config.toml
init_std_down = 0.0
learning_rate = 0.00651
max_seq_len = 1024
Each number is 128 + 32 x the weight over its row's rms, rounded and kept within 0 to 255. Layers, rows and columns count from 0. Numbers have three digits each. The size before them is the row's rms in percent of the matrix's.

# layer 12 attention value, 32x96, rms 0.261, rows 1-31, columns 48-95
106:129105122107170140072162129203112117195159121099116100105105126088149146059086081131098157131156117162120116094076152152129159092114228127151181
109:119153127160155102097093096142184105091144082094122146077204165142110155133190069148149159121101180145068126063117124160101133130115102150148213
091:113102169053099149095113068118110145181158143127101195140110185100071132155154109110143155162106129099076163138106145137100037156136161127205138
099:149109123132133187149123138087182109079110081106143136127165164147093120071134107144194166093070123136110131105114150103115159148122123103103127
112:192130121137136137139121189124183130128109148115117147095092114116158138150083142139169113125156116088118141107124230139136135140111110086118133
103:151187127164090132089128168113174101062094130170066090155114169176142080172123139098045073137138100147157149131137133155108167143132123185135131
111:127141145122124123133108130143106108113141154112172163154112101146054140116096154117162148235131179126109144070183110147175150138123122120129115
102:108069041132112124138036121167133128076075132143090164113100147161077108129099091156091139171116133088186127110141102103160115090132168200072081
093:182107146161119175082153151162143065076071144134088075143137113143161113160112105185144152140157148143038117177077088166128155077142110163162130
104:109167142147148087123144090142115173179122137150147093100080075135125137134093089116117123122141137123106094118143134167091161191133125114168128
112:078099117153135109137098139144140115121139123150131097107090144167138123144035103118142083106150166179135134121150199095149078119121163105084130
097:108128159115130103137088115092096202146184115159080140138156160165074108060150103104161151082135146121155133083118134185241124153128152124166165
090:114108073118162185159081140170176085131162088089158115158130124165112118156093113151155149083182076072119108054131153099129099076143133085129123
102:109094096122128150059086114126157149104101111117120209118165141121141099134188090144155189177105143083131134131119119112168175153129168164128092
088:091140085107112136136213090178143095140144121094114109038062131088142122078113106143140111141158113136107138144066135080086062137122153087115091
091:094127163112118172135101132130139144175129089129102172159168147140131134134114122150134091134106113145110143175132151084043046057133156156089102
096:125130118092113174163097115111118144116198144155057101142142148180113151140106126156115085103221109154124139103115139178124124144127149104122115
109:125093078094095127171124089139156143168096066151155140132126162146156138183118111121088158177072131133126117160085142124137108119086145119132141
108:155173118140105125165099126081122064133144174125145081137051147182051126106165118117056181143137148132126132117155138139105106120095171099137124
096:066156122150148087130093094117114101163127148167077085134131142164175134192111164130128179122117144079200110131167073111121104081096103118134181
105:084104146180152200102162166108149077157123138178171098135084165109116192159101078142038188160100066132104129115072137117084187121105090123086136
106:131140177112138113235122105108123079145179109177120112096112145118150138143135056121121199147097148147124126106117155135106090171114116123147202
093:212105116177118086108132074145102173104115185181134195195144091184118156161095063097148101119109109143109104107172159097107139163169139046133128
099:127147116091108080199179127118070167129145109170175113126072130077119114143129111127128108091108164142118175146200098154156155189124069149061028
107:077187088071109114114173119167083160130100114167128096069154198110076092162101122111131146166139178154156107112093082139130118087120124163079126
089:156151058133088157151074146088055142123089196088111134180159201187159106134134156130164110168156106097088140165080144131141131133129151167154168
095:125178118140149145123147114167164160116102120148080138053118127133145077111101102124148105129225156184106138118087088166066220152117096108123087
094:105088141172135126193107175090121114095177147184080112169142137186064173194168134106168127115096098179158146077099144095153103086169080121094136
097:196193080175127122114167097095178147136046136148133180109174122052135126155123114100135131153122102082134156107115190134093139157118180071138145
101:125146096170147129124100108130130157122174082154182130144113171171092085170089097081094113183108119167132098103138156127140137147139146071126101
092:139130141143118173108114200151146148129064195111149124155167093148135119091170115161109110138151109088109158189115111083075138171081154129123133
# layer 12 attention output (transposed), 96x96, rms 0.29, rows 1-31,33-63,65-95, columns 48-95
085:177108145188043072115064136102132113136061112176114188110086108139145123169116159111149120163147121080091129076129112148112131172125102135108123
097:140130150084107145130132159135076125119111138188129163098125076142095181127092167073127074132099101146133103203156157122130127173138138141107047
071:145109096137120118157142122105197146122072091068098121139132129115174148035167132132085116128128095103126149101104116117122167070141092074054100
092:087099128146114079103184127113113124159127124158143119107158150147125148203161167049090156140140146179118114109120081081088143120150105162115100
074:085137162148106118145056104068080140101189100093106106110166122149151105131137137118161132122115121131129178136135062127070102140119149149111143
083:102105139076216131105135109116133132174168114117137201118110088149137173065108148093152095136146127147092151174097125129172098084125166112218126
083:114123110142090050141191145131154157132100138092125116140153123169149115128128148117135052117132170089113125164123080109089108100224150103128178
076:185192154119084128123175090123131072158137165145112112196131135115168143126178134149091063122124163142152172155151199193124146148167072086158178
081:139110155150127040141141187135153192160120136158160155094124169144097126162120067114130175108126135130112054123167089118102113119095084126108121
090:156082146100154136140150136164183118081175173139099126147152116126116122085139087120150048150124141102153095158110060108129140103141105113153117
091:152103145100132113136177153081116137153136085185175168114174116127139122150137169137120176125075137085181123120172058138109178139135105169138140
079:194132131154140136102152177136080142101156129083090146023109125094143154159140168154136131177121117161065143134146144127070187156094094145081108
066:099133159183125118112135132118124193177137090173113161137145172074160159128092115135130133133186097125119120147130138121138046139121143220098153
086:169128163115118214170136155152080170123109099104150044145141140165131144109114196147123088122152138114071100114146130088055170091164112131118128
073:134064156068142091066117134097125133164143149171157150147091160188144178174158136050122178116087113101144135140132169152120103142128117140092095
084:141152093163136054144098138145142091132059085135117076108058054144116144134115161102113194122131174129111130105121098208187192119134110137155174
077:123152117099170098056178125131110088118094101145164150106143089107160113097128166164113120214182126157182162154157118107129134175097107113116183
081:082165170177109148083086129094061069112140143140128172150165107148079129124132107150184134107117137100075109154163082191094126152133061121193136
090:146130115084156152144143140201156137103136082105137148117137143112132153081086122130197139158132116130163131096119130165147128108245097152090144
081:110137168126071136134152133197081189128085126138098138145119138149112118099142172116174089137131145086171191110157135158137163125199101084129091
072:144171148145124107171140154121090161142099106109136122067102167123117140140192137136104135071066158172122104138171156064134135157163097106134136
087:128190155133128086098118153116098157084084196096099161177128127092108124138156162129109095078166151118132147103185150164133202080183145082063123
066:107128137120090127139137157184117130133170126147129107113096077206159113064153148174146168130172187123153116170102078140107098121112148120143113
089:144148168177188127126152117102169103128124153049144093101117129192099176110125100133128215169124090097200140111109140109106133149168194161164128
078:102098194140091162096120102125120088126178176130099132150121112069133160109132133120103145136121084126117092131090184126133144129098130074164135
086:134143217124155137124189149194171091107185093229145149085152114109180120082113103162147129065123124129147083108154130099140133121112085067114098
073:133131139135181156083099102098128088208103132094200182116106147154115130166129178150127107189110159102122128084176083071128119096136113147110133
088:083118159101097133116139121175113115136093126068179105094134129142173114075156150163081081112168162110048123111200079095093105136064161138138118
085:119078134024145109106121104159109138152145098077153075216110119176103105146132144175096164116137143087099160186130124130131069134124150128098119
085:129180170101094153142117165134087183162110236093117101180117136142092134085131097132069160135209138117162093145116100081060093100116134181129155
090:084069128108104183137170133147124090076197071104120144115142151194183152137089132125120128114123130142127078117106158149209182161134081131171129
105:098130149081135119170164095107115168106088094053111108168168075162134114085125145120131144110145180133169173132094185138174120114132135104133145
089:119153128164120186148111215140129113142169118124197090149115162080137094141107078167125132135119165140153155103115163100161099092081074157166182
102:150180127124122163099157148153110059106175186149147143053122151138129089205097123127106156097136080109135118109157092088139093115146173151137164
105:164114139125109155141090171122110100169111123170113158121109066131120141109117099166173145153109118083114216164115148172160097138086071066132088
112:141129133139124149110087122162102091116094164167156123126104158161077146114099113117094133139123152180107146112127132133157117155155055179165115
118:113158152084062116146099104134077116096105131077156114138123159095152074123099114104152143128128104151135114127131109167114130163102142186080175
100:082148083175197175088057114165140147143133188178145149138115154082199097150104085100095158093099120197097126134161129121162156101050146141098104
103:106111156132151079111091108144160137109097145090094141077136143136066161132100139172151179067106162108106118112126118043106105173104151102069112
095:107117073152142148139143101081110085135061159117079134071100112159120119167187148118111163074137069143110158086152191113106117131133149139119099
111:136153130158080135154126118116093089176150049103148059103118140102125127145160138135148193121173108123122059118127148152120125148143142182117080
100:097153125101097178138091153163120171091136132066192165142133137124091162147130093110164105198141139141099150153058166143100104143091080093108154
110:102169159110132066083106107093156125186094111168176104164080146166107121126099100123123122110135157135146054144107086127152185093120167137161151
093:145153116113201125139139118121111112183095098115147070167115092066133103187167152173116113155104120128158103163161116188154188135107149139154065
087:120135098179186105140143136127136156139202131092070181129088121041144133114088116059148139101161116136138136102123104138193095125158090152116073
104:139122059118147144140168111076110148141113145113172141124172095118124112134126134154127101052154108188114165085174127038182106130145043154156110
110:076116147133119173117122129145065111125184155152115138127197218106196061166107110172112099142190109160127185116091133137161127167164164179110079
116:078086107125120150164119142141154162144135140134074104134104141149172113106154117149112108090070104050121228097093133139128147108137178128138085
110:143094130073158088150191068132156164103123102142157069120096140111150125149164204182123098171123113134153166158146180136184124177092206126081122
105:161175181183088076095129126087128089145118136087139167161126161087123098133141133119095128109144156144104171190068138095116120114156152124121142
114:118179101120155170063120109081119109168117149097152127134111129128093081182143112181128107150173110093082048096096162149146135117143089132131195
114:131087100116125112150122160124090166127193082157129165171160135141137134066127129164122179183164114136123223122084092133112124137155133129095041
102:129076113139096152134108084124103151154143085153130135088136137148155118128061094085078061136161099094165129102101128109115109132097167208175143
110:096133164142148137081174082121102128165112152060107149122139137100115151153103133118138098114136094111138163115109119150196125074086107110084169
106:134085157124166134095107132092157099109099078158121109148143083080093102153127166106160140087136164121035105182120146145137137029111104111122154
104:131133072129190153169045156158121125095116141160110225161144110155166100127156072113092074122142097197111119145152093157105123116088114151119136
094:096104117094100157073096115092138121210151134099143111093128132133147134137130119094045108183165104133152081069110160106135178138171126180137087
092:123119107129108176196139132144106155107122128154129140167168133107165133158076116122180093142144076175147142181082162094124171202175183102131114
113:145079118158190145128158170066096149136186115107166179156151121083132156187064084132166166130144166154128122177063120076138128111183084119132129
105:053186153125100087166151157084144087151116110161090143138126143124161158093195109125167097173141111121165057125163132175146158138117151149163144
109:096052152130139102177120113190064102064130082127134087124094078152163086120203118134112147152086102139119078128170131159142161116148186163151077
119:154110141170107072177113144141092185104119116127150102116133050098039136150150114145123126196143127151094156149081157082165055092162149122126144
105:126182127123204160134171127187174128124182158113129125106143178151115167178150133163097164067114104161173136119157150103101136115115108174202104
121:126100069143098119146177070106158112127159098115067162133086149154195140104100123143156183120116098159121093121151086222196138105142157099187146
107:085105153152150089122086120116137189168177091200124092183116095149168141167116117095146123143105195161133176159122178142173120185122130170160116
107:102123137170147185116087096162149129076182111118186096114059168065166082110102116126162121116096127099105103137144083148162130110121178145138189
108:123141144107165121156205155114153163125077104165121095145155126080123126119162155122107136134101088123140085108129173137196209094129149096134090
110:152117065186144155116102197115165110099110143181088109156142094105112147225178121122105170162138134072070155087126131109145173111169074116118117
113:143112168055124108156101142082114087151154106152102138129084076119101209145190120142134215164149111128163149120133124136164127093075100095122106
108:089105091093203132099130178108104168141130085084147132120098112104144081134131159146179137237173074156089094116150071186145115107109138145124133
112:125211142110111167125135101151107156138158149088134106181147164087128134091107120097128122190145150114133144172107136162162118115169194120075150
108:113164120104129173128121131146078158149043106149148202137134127124139133112108179109115123103099124180146155132179156155162108113053097097101203
106:154124099137145129121117072147113096134137143064079041113073148125137127116133122137148082107122141127077139150114102140181107113102136075107094
109:083115138123123180209106135183163136139134153160072160175130097112162101162110093136107094072103088139169192132109142105149067169124131124168103
104:124098145100184163111155117149128113090142159070126120093110101204063052088127132095112186166070172140164113167085126125144150112130143083172125
112:083154123153072071105101148125153101134095154134159120076081095132118056162183100138137162119105120090144112161166120116174065133074131083140133
112:144173166120139173163143145146151095088110113108067111152119141123132120089120136127153108206156170141148130174104078185109141122112207127120183
115:130145141131146119108148125091176188135147138116141147120102095150085147115112155083189139149087152152158100181148132070085079124134134042120137
103:116124165103087151121099131140125155136105169090168118196145106132071164194076122100127154109088195178108074178094144155112155125160100098119142
111:122113113181164113115132184129154120174130145137129143093145171096135118153111063070064145126123147203155050121112116074178101085150176172067128
125:111081133091132130158082142108122149138119147159146080127108099170137090160155133106044092129146146116114162136147148136130148132024183123177103
103:173099119153085078197132137120178118086111100092134112128167119114148146124112154092081201146119130187158137166146059101097094137096183144112134
113:127173139162130161120150060111152092120138164145165103100156115170159139151126138085112129166145121110161081119125158108149130099066168185127224
104:174107148142112133106120114148133134150152046236163091136132125126133122090142098165134163177120152107104186172095156093135084126093101119105109
114:127095162144103118174062136136101093087120089109126130058125140111120136133150114144113176131123073127111096135173194153117155200115146130145068
104:149153099084105132142113116151092184122136098224132157121140148138134147135151082096102096082122114130110138109107079134108118205095056154083106
107:168114131078135108134176118154132181167036062110168087096098154145141103096122142160109149054156162112124115123133094107140158134149171101052137
099:083061121127173102159099135053113185088085185060123117134103144107049140149157186072136140115111146106110185125138111125097086170105115148077109
103:155178121152119075173149183161131130098069083114092069148118102187170093095183137131168155026135148134104150134127107217129092116108069157144143
105:138108126104113094115167085139135129098123139198095112112105180157116111139129185156087113117012118112177153058103142173112208158150160161111136
113:174125088177163131121105135107167130089102159133151129069157138072141134151066165097140164128166123193126145051137162075156118115148081146142110
111:134138091140123111093153145118195132177128095120132149098143153086165165217079159158165099102077107126125167080105190147199168127103094038108147
129:129170120102158152072099090078190124164121168158114129080119142143135101092126127102104122096158154101189131103179088152079127151074104150115125
# layer 12 MLP gate, 256x96, rms 0.319, rows 0-52, columns 48-95
104:168115158125140135082169105061095111100143114125129109103181116104102054106069108145175090140069080141160125136154094123098149167156146132201120
105:105114159178125076113144109147159203139108146075198100109122140174121087084109122076065137130076131130116144161105107054118116123134158094145105
106:033162146119168188153143086157069136149132166096107148168056196117151115092149132119096195126147124171165119105151115123100133109154146079111148
099:083105164128122159105110148199116175154146102129156118155130046157121101164127132093066146198107136153195162171147130099117194155120063078108133
099:097115082130156124135090115221168148152095110119170172153141108086098117129205098085153109192190142128086159120169137099157165151128110116094105
090:183159161152106170124158114086159090129085122131156163096129086091011222127152142132129094135166129163164179081157160102162166068189095145121077
102:139119150124097136150187148160151169114117170171099148160088160054087102061125184087090123123117092119129169141156113145217147074138160131087148
105:172204105084129127103123130197134141118171114151112152176113164150069104116144130184129113130083154125142160127177160099112160113134150126124184
096:134138117128112138121103149101172124102079134140146065109141101126122126138129113167131112119138124140165157090099136118085040142109133127194114
094:106187121155089144164135153151102168181096136132072141172133144145138105153156164177106106124147082138141117126172128226142123089125175118191078
104:135183134129120103175126112130177117120131170116071137127118128120100078106146200121160109153124092126119144241140103119094152148139155083111111
099:090152094113151132119169132140113096136132150153119123072084068091095106119148126109168117086180095151153144176105099127154098165171098076102112
094:167133138170089137127155164125110123053147087122119104110070156156118094161118116133135114130150063195097141105131105102150148156127165176139071
107:113166156154173110182102158114144128121138144184133174119117108126107126144136138130126113202178114147197102145060122107121111125088046174140138
105:141178151156194084080118087140172131150161102080093145145121185145135141120113091127030123166166161113089144098130103109155143100135131101164126
091:120110086124134096099148125065138094082072120113125150101125144127145130083167168148104101066140150136097170105132148102135108165120112142130058
106:088203135195078169149163118115124181199104099136170169110153144148164144105164138109138089147164070093146191135080104122116170154139140138142124
096:140139120051178088156130134085156132128124099124128163156185154131150056117131189134089130117101055130115109120100127126123111174116113096120086
101:145136100086157088111131161105185140120159078141136172142101158096071125137188105121149087106105060145132181188074145165123100131101123141147167
085:137058041163139195124174102150101149095149095134122130147137154114192160180111170120144134102117069166130074139100140145165151108129120175039089
090:096134147151052147141100147127163177192121096114118091156090106114083117140149084188123153120127149179112157057195139139121124162124119131134162
096:125108135147127187065133093098139183152158128171119125111084123144109130120076167092102146133161071129142107094214059128120120104087165143126107
104:148100117124084168106062050142103087121190124118098108083137132118138141106116136128116100163137086173118145151103104151162199174172129119135120
106:158154134138125109146106119178064159184087168133135122131075132080133105155117106091139095124065129160157145144154135178144095101141132126130170
105:131131095113109116098153130194117134112179063106131079136098150189195050126121104135097124133095163116116144145089184103138147068149115146138152
099:090138113103079134123118126121122164149140139176170100130169126101122112051114101135084113131119073099028135103070173135172067098187093101179124
105:084166079070124159161104141090172156136070182156119160118138134136112073098148145073184142193146167165104140111128154153074048109175157146134183
100:138136126071156144142146157141075171122175096072118097149118119114134092063124096109130090124116093120209144139080088126125152088153142073132092
104:149162141180133125150074056092138111108098129142122113099137022173099112106126075140134171177047082149101142131108118074129082148116124125174179
104:112165187177177140184152189135124130110085125081126149133093171169130192048179087100138088138162120096121131113109171104103097089106083095126104
105:159144100160088136120111153173066118153122140110177168137136101132154106138096087165127070195057151112160086126140156096150099176109138140142129
102:099154093185098143149170149152095149169117152107132088088102129147126119143135122112113159156120106100098142122123124133025091134178109169105116
097:147165142083128115093113123180109182152072163070113100107144124081126109080118162130147156108092106176173134131121082108133123124109134100102190
097:098107130114111140168105090099178177108128099164109099129081124102148182123173120154112171178076128122139120138150104127142130194191118085189107
100:103117140103123164129101119149133122160112129168174147233079128081120093090134061169157145167153134085132092095117138171111100095187124148149100
112:115140097165175107119187084099129141111070120122113102144081178187068141162145166114123185174125139147123144138125118146162128115095083099092071
111:128133120192135175162123163117092093160110124097075109170161122108098078146049172094190134164063117092099090170103091095090096130136114103119078
105:122181080171127139173131145100131066142148131128088119133090123133140090147112179193123135148133090185129131124147126145151166182153132105138128
110:136098098118136158103145163120116127141094128135125065116124093115109118161101226098203185117178140151136156125159122182150135156182126103204156
104:106154142148156046140128169151141142152189119128082104069049067051112090161159108118102141134114090120094110130099156127120178098147152117100083
092:127071138119153147149162134080127138140167172147083107071142114125148145175112084155138129104116149136133155149171106091172113087191199189218078
096:128172165124182112120145148112092129094128120106106118165147168161147122166101111117191195125197104096070144109118145151095116136140126153122118
090:180131112219154093129146147135169120138100168179121121089094144098150133175242186135125123159099101125131110077103135105151157177118102133126127
103:184156163045116143166112086113118141122158149141089136126133108147127087189081103140093144155124109166132127167087080188143199093196174120138146
103:099167121128134119129140122159083115081161137178068105161188101132153118122091149090114098110074081109127118096075157154138134144177149136127122
110:073153107091143089129149130121073144100111104107165162066156146162086070083078150113100106115108134154114176177093142154139099071128154090113161
099:096123138094138164089138129140123090094110132152140098134104141083161121111182156134070129147130125140098096097095097143148118146168118080145108
091:206126112172129079082098146131144113125182110126116113113132110136137124113174159131139162144159113091094138100109090110112105115143113039194114
097:071156154089133104145176165089122134114171063102135128173117072096077070102083151152147149098226167129147108164161108147153133132130128117140105
092:081173119144106187154112153152189112168117125158103116152158068127095115131107089128121183097154118133102112162110101107102139120148111174080083
102:144142158189120116109105149143094166098139195094080174097063095126179125105105074101109105119076110184176160083081115185122088156113078141147117
099:109067160093198162120135186134152111139160139164133093144128124169062079093068112156190150157155118089153124087124114134146126122114105096113128
103:147124085155166148221100106155103095136113207125129123118120118129163084141125188119091087116115149076134138154047131123114160122174092177183135
# layer 12 MLP up, 256x96, rms 0.295, rows 0-52, columns 48-95
091:146110138148152148035107102028101124119078096093141129109089114119119126180117101118156103128168151116100191139134124147090166096110132169099134
101:148125147075066117180096062138152136158122148134091090132124154127112134137141107099172187130128169125079162094140125146071168114130099088159145
105:076136095120127147204153072091102095156180077072085131153136111127159119150136116128200093138140174122133165094108119165120167136151139169146117
106:113164078139108133095150081104132112085129151150122123091108162107113104137147190097115151135091094058042147073140112185111104112161152133137068
097:157146078124150097088125161132132099205073117160134144110092099181146147149121118157074148128146148176144087125109181166193158143143143131094109
097:098147160139131061138100081115121118146156166161063229140156130092105118160106110142099165097125129096099135138127053121161124144156131154138093
099:130119157128077124074195180104103140138065137133122118138176130175082055155098172119101115078123067115146117093158156160151124148111118111143113
099:074165080171151116182136151129099165128091115089186082164094107080109084113142151128115106178108167134102102145115122076148120142160162157116124
098:119150155136168112144132152052184112109120052121120073122109091143132170107173173095123171126180118115085104116160121167118130163101169072178157
098:184094066172168151116152175128176128096168039101136095125163094147149118122103180101081143083078110127127145098143096084133162122128121157086119
103:134154158130135143125038117158154111122112112174168110109126103061101103064137112153118089130140152180136109156153166130097110179102062097173098
099:115131201108142135134100169095094160154116137140156131079110118112149126191105117153181095148074128162131112097155166069131112122129176092135203
092:077146139094176119198138094131128098200165081088088185099135166112156143183168086070089184147059098131139183151089100118099121133137093093109141
104:109126103155172125159112126118164145157124140077125118165121125106107154082131149099093122156142056202124098102108165171115064159142103183143129
111:090057142135071167133136078121134077153074152161142149152143109097133167088128154102122167131220173105089102174151107145116099106143100120110055
096:101146061132126137133140181171127138141151121184201123164145104110123092093131108155119150144078154138164115176163128125139164084132132113194193
107:105173084117174120064155110112169129125191187115146079097154124141136168134183104102133141137185079131176141141115116102074117134145063116111141
096:157156068196139157142133189083137194146080137062185142118110163138115114104136109111133086163131079137132123179157161193136094084092096141150178
105:184103078162095131107155172126119131173158144144120121050158050190148171110141128086110094135091148181107130112104098142138138174119127099150102
094:091089120111096157164151173114150141130154143169117150131093156083127163140136056148137121134163130139131145169168099109115108164147096107167144
095:199158092142113130146156093087138132136141103115148142151145130106091116166129116084173155066141165094101115076106115096119112108144154196068065
099:154154091053136178146157097160146119138122168122087121156119116127114158170125142118079186131141154129084176161114043194162134124121077107222201
105:176093081107132077086077094131118132169131155201126154156149122067123173160127135150060120124146163137139183079149109149100157055092034119118093
102:130154140140101119090133088108144086154095134106078130166176155151048174140179122104142169110107038165098083160096135100135155121084143142093127
095:143094108158101079115150082125120097126049091074119077081155112142128095087094092091156076146103191108187120134136069111151134153114115151149110
093:205166181190116188077152106111138102095112129108198098153151124133114124111119145109186113151124079162090123130102112090134182105098123171125105
102:156106179099129111099123113146168128148167143117146082126177133118127159195166164119121093082118211131094160121157077137191102132161200127131128
095:124123092122193148123132081062128130100106127084134098118110177076089111114152124141145139072145109103116104159228152105087134169142175103076122
103:138148070142135130115142141162107084172130149137143181139117099092114177074119051108124154156161063147143149153131069123104166087185068108135117
104:128163090122099069130136073157157124171143216095109149146134166155173120154155162140119130133115138158183100132135135177136140152173138099125129
100:114093076106108160105117106147116153099110198154138090153157077103096188206083174151114084104115142109137116131051118117168099089137129143135141
104:134145121159088142150068164129115094172140092161114177089109143093210121145102146127179141184152147118139100087145087177101137142185114113185079
104:168078062151060144146137099112101075119135131107174093185114096113225134127122156071128163168149140150173128130128120112073148149197130132114142
099:143129132143070181071111169153123137132127151169095112125134166142146112116184131079092135168122130097204135107154102116171177113126143072152142
092:040112170123095100091182133133129088124091101138159149087190113120115100104140110123177032108107111130099124119140145146149131142116158124123154
098:160093221116087075173166106143145153171124122084140097161125117168178132117147143083138130179151197137133158132159097104140115209124155152155122
104:150094158081110165129101110147128140156157088165189124126136094191056102114119095138173139116117134184068118166082188164152112156159074101109129
105:198140119128168110092123154101160135044133094121091100096135146118115105145110102087121122086204142111096190101087169168148086064085138146120158
103:152108122219134133115112124125186137179124163126135106099131107172123125102141146181078136084098128203078160172107141138131088102136145083140043
104:114163129146124138096124161119140112060119111148112173180177130106145161173121146140099131103141136074135189149093102143169122177155147097157128
097:106114104136125134130101139216138144134101133062046107076110140172121134140151177127147141132168162111100089128111074140101101116144129143160134
090:098154167114101159140115172142137100111102101172166132071171145117113134103141132118132098157147142091078098118163157146082127126128105153126170
099:163162086151228091123184148103101092141172133132137153112081110153152101183176111143107107173155167125126116145156154134082108070079112170152070
101:142073098081135090102155147114098136145092140104142121070179165157187107122098129107142119064130110190090185120163125110079082133120170114157105
104:127129126186157088148156140115099120135143104119200139131114106152098182105119122142135103168110114067123178088108140144116051071150150079179160
111:170193124173081110151142138105165126126125128124110152132129064151194104183118169126081087143139129087161075144077059122125134134138080139170125
101:174146118150130118113096076139134137133133086123148132100108149222090141097164122129137086162132086141144181076167143156134120129082104120111122
098:138168109139094158106105150186135106111194115161113135123164107135089171121081103157151093178123125184163121088106111152194141147123081107112097
098:129098118141161054091107139089131179087180122152115171084069140114154106127178177163087147111137121131126184120165176145148147192121182120163101
097:110139156098159142134127133091143146118130193193132038148152143171119207140109135136097145122141137113127072107086147060100095149123115130101086
093:137127171082129097130102055148139135084090166155131118125154118115126199124102107089103132143139102132190111114123092101119122142146047143178116
098:158119169159129106095086135120117160118176095128141121159140149132168125124117064116188120156150144154140151184109098089096162126051158120101171
103:156163095123136177127086094129102141096143100105073106110149145077123141072160136131131082175144136095111097093078131105090128093104108134086117
# layer 12 MLP down (transposed), 256x96, rms 0.295, rows 0-51, columns 48-95
097:112135182149156107113152139149082153163167126155127178109193137141096105121127126117125192102148086103126133138116149086104139088135146122128111
095:117126117121155129096160155115152132095082141148103153117115111115109209067137104024117107127080087122148076171122156160145128090058122139124162
104:147139168150151145068164151135170133111080139109077128161139103185118152112058144104108162184084074166142068110088101125147131133148187127092122
107:150196156126192179111128142124151103172064131128130115130157168137096164137145063192159101134139139097148201129176126115162160097139114068093123
097:115132123134117165120153153162101133152128174146114154150121138177143178152093124157111187173168085200085078125124106111120126179105174110127083
097:113118122201148126133104115130193138130189151166145109141140120061127155133122113098117086122117143140157030185136100154106108103116149151139100
097:100163133173155150172112117131128141121163192139105154187083132132088152106131164118130163108134094131132119177133090112132152189103070208114154
096:115152172143118182037130173146154137141118137117150169128092173142152113152128083060093148127116108098139142140145110096032165097074189154138166
096:182123185102116156142105142119061107097152141145130165053136073110117131109130118157104163130146165106122066092163089092213140088151122127134119
102:135099142159133110160150194096111174158121089116206099112122167107125158067106184127119107151123161104132170119121076112137136128102108071142136
105:125079205149034113083124102103155164163101114121081099161107089154128149072139173179140144132172135115136095113143108167126128187101141118137127
096:099071059123140136089176130120127156099125102123142107083141165101093104166119110141108144120177103125097229153148148173096129137108145115161129
094:106180177104165094127111110143142122120114127114164116112182147169103106173096088106154119138113077141080131163109143101110097080127101095174142
101:103145115147089174085122129105108120136137137099129143124089117151134141115171099153084069165075114214114152128111149126096106111108127153180177
107:167148105128095101136173110062100146108149087145119124115099112106085127132152118209161143086095114110168193136117099112164121122180130172051090
093:095093146143126168160115144170120123133130036103113069145191140134175102171115174111147092124118123100112176148136141080090132145159142131163145
114:146110111055110143094108154218093122086181187113163120109157158075139186166120108148145132110113141125129255130133128163169166126104151153115133
093:121119113178148122163129137085130116146143110114097128137127101143079107113133126062128123167138141110106076187061111165094117139143105109131137
104:160110096146129136133134142081118172144133121120192086132214105104082159119132100107150126065109116141164174131126116102157098122091149097093129
092:131141201103166158137149114118113093109107090125101142116061157144109125075170165144121146140095104137156189121044114137115080129105126156130156
097:108135118143155116153130169111173183167149090120105185090160137139123156169125096161125098131118113139118020123148064114130091186134155158093151
103:085158153106141131136108079154145177117088100170136107116079145142066165096151147240136154163110106156139170100057133084137100137160122118115085
108:114114165124102111146086067103137150130149110151128140116116185169153170151164163148182129127210121157104163127127101140131186174128136162165106
102:088130150070057153157150198095138059146169011103150115088143144131087146131167142136090133164131128104134125091158130150121132144190130103115099
098:088103157123138134168066131116111096178119123138131190156193091132112174145119135144090080149111101172147194090116101132113120152105109087134118
095:164104097148169123142120161166150192134129092107125085097128146123051175050095095117096143133088158093089050143132141116154143053147153158158157
104:149124180132140153110123093115104093155116131139152148147131086128061113162081070097130116166166169136102193146125113153106138174175144129126156
099:132054129124130152104221156095135137102110123127194098161146177099050136150140144153089154106158107062124100111157105108133151153133138117147140
094:132158162107128177054111112092211105143087192133145151092097186154115163149123145151167118100139146115160132145148144062134125102157097079174145
098:180117149079160191166138107161088136079131069151097108058135180121135136144142123072113146112159101142105075130135162148107122156138142136151094
102:028145139083067144110125139157150115086103138125137101126124121044102154180113074161132101130083102099083093084169159091079141116146176177089148
099:133107120179087128180176120149109187177134131167202135097070165134107155147160149132114171120135138136129124093159163177086173149117108186150087
104:158116129171114114175114114110111116078168145116073159058132118139144085157127136163098139105095115109128063173114160147131103154139106174113072
094:140186102101114158156143141094123144145041151131174122103139165190130123129129120146110144160133083122155104112087125105120098101166126026090110
095:045163063095161118101132121087115082106170147135141129140163087157139095110137093118115112142106116137118162126170177112099164120134086129152149
099:160112098144139113136060118138066149073162103154134124116130109073137131103101084140105132075131066139170093048116125094136175138109179173164111
115:170103187083139150107066131137146092085139144188109093070045122189153134047170091103159110134116160179109141110124128114137159115163164147122149
095:090089118080124081153137138147116138108092106153178091070120099093127121087161128113080125143157066094140171084108170144065125130130166155161100
104:156125115153150152115123089155107062127139146100072124122171103081094116165150086123095087077094089098085081113186190080158116072143113162166134
104:145139119114140157152138132104114108092149095133191087100094151153152152158116108175095095127129162131098066104118135138126150159105169127110139
096:145102178159111124144102117100089144118071133134211121073153140144137117117070127122127164103168166122153188144141118079144102129156074173123147
094:120145136147138131132111118117151128082141185131147151209165120119149142096114177159099187128147107120145129129131103112124133137074107088146168
097:155133126137148096129148112131163159115087164119140131080119104118191176104084137159128082116096122140133216111101136134180079104120157158101112
100:099104116104146122176142083125175151137149116163115110130144135141148128127190169218145128112120162136111122144130129150099095106086145119168108
104:185109137097135194175107105172063184109094158129104123125120184131142102169117112119163112110125158126183137115197079112130097190154185132141148
104:128087131164051142129140105161123127115146119166152141142117080138092105129115156120116073166141126068157115169135129128150131136197109128186133
104:104099124121100127141115165171079121146110111135155091190153167106147128100113144155055176163179110111128181144138137103160089166163120032137111
096:118164127099117126159098115164090169115132122130113148162038163188160149131166154141144191193104029154126212142148106094085123139192158141126143
097:157124135178137092110163123145146122099175112136120094125163113104136125148135154137151142158087128116149157168078116112078144120080103142109144
103:107142073143144150159099139125132110121110151171118102131199145109135159169092072147176119149133164060116114122053126136111073133145154107136090
091:073115097114157157131137128105112064161138136143132191116112128123114094122162124117074128169150088146112073187158084139100169163131096108143154
100:154085182160124123068108158092141059157135100114125167087151130121135138150076053089099086156132102120123155134173098123135168128095175106191116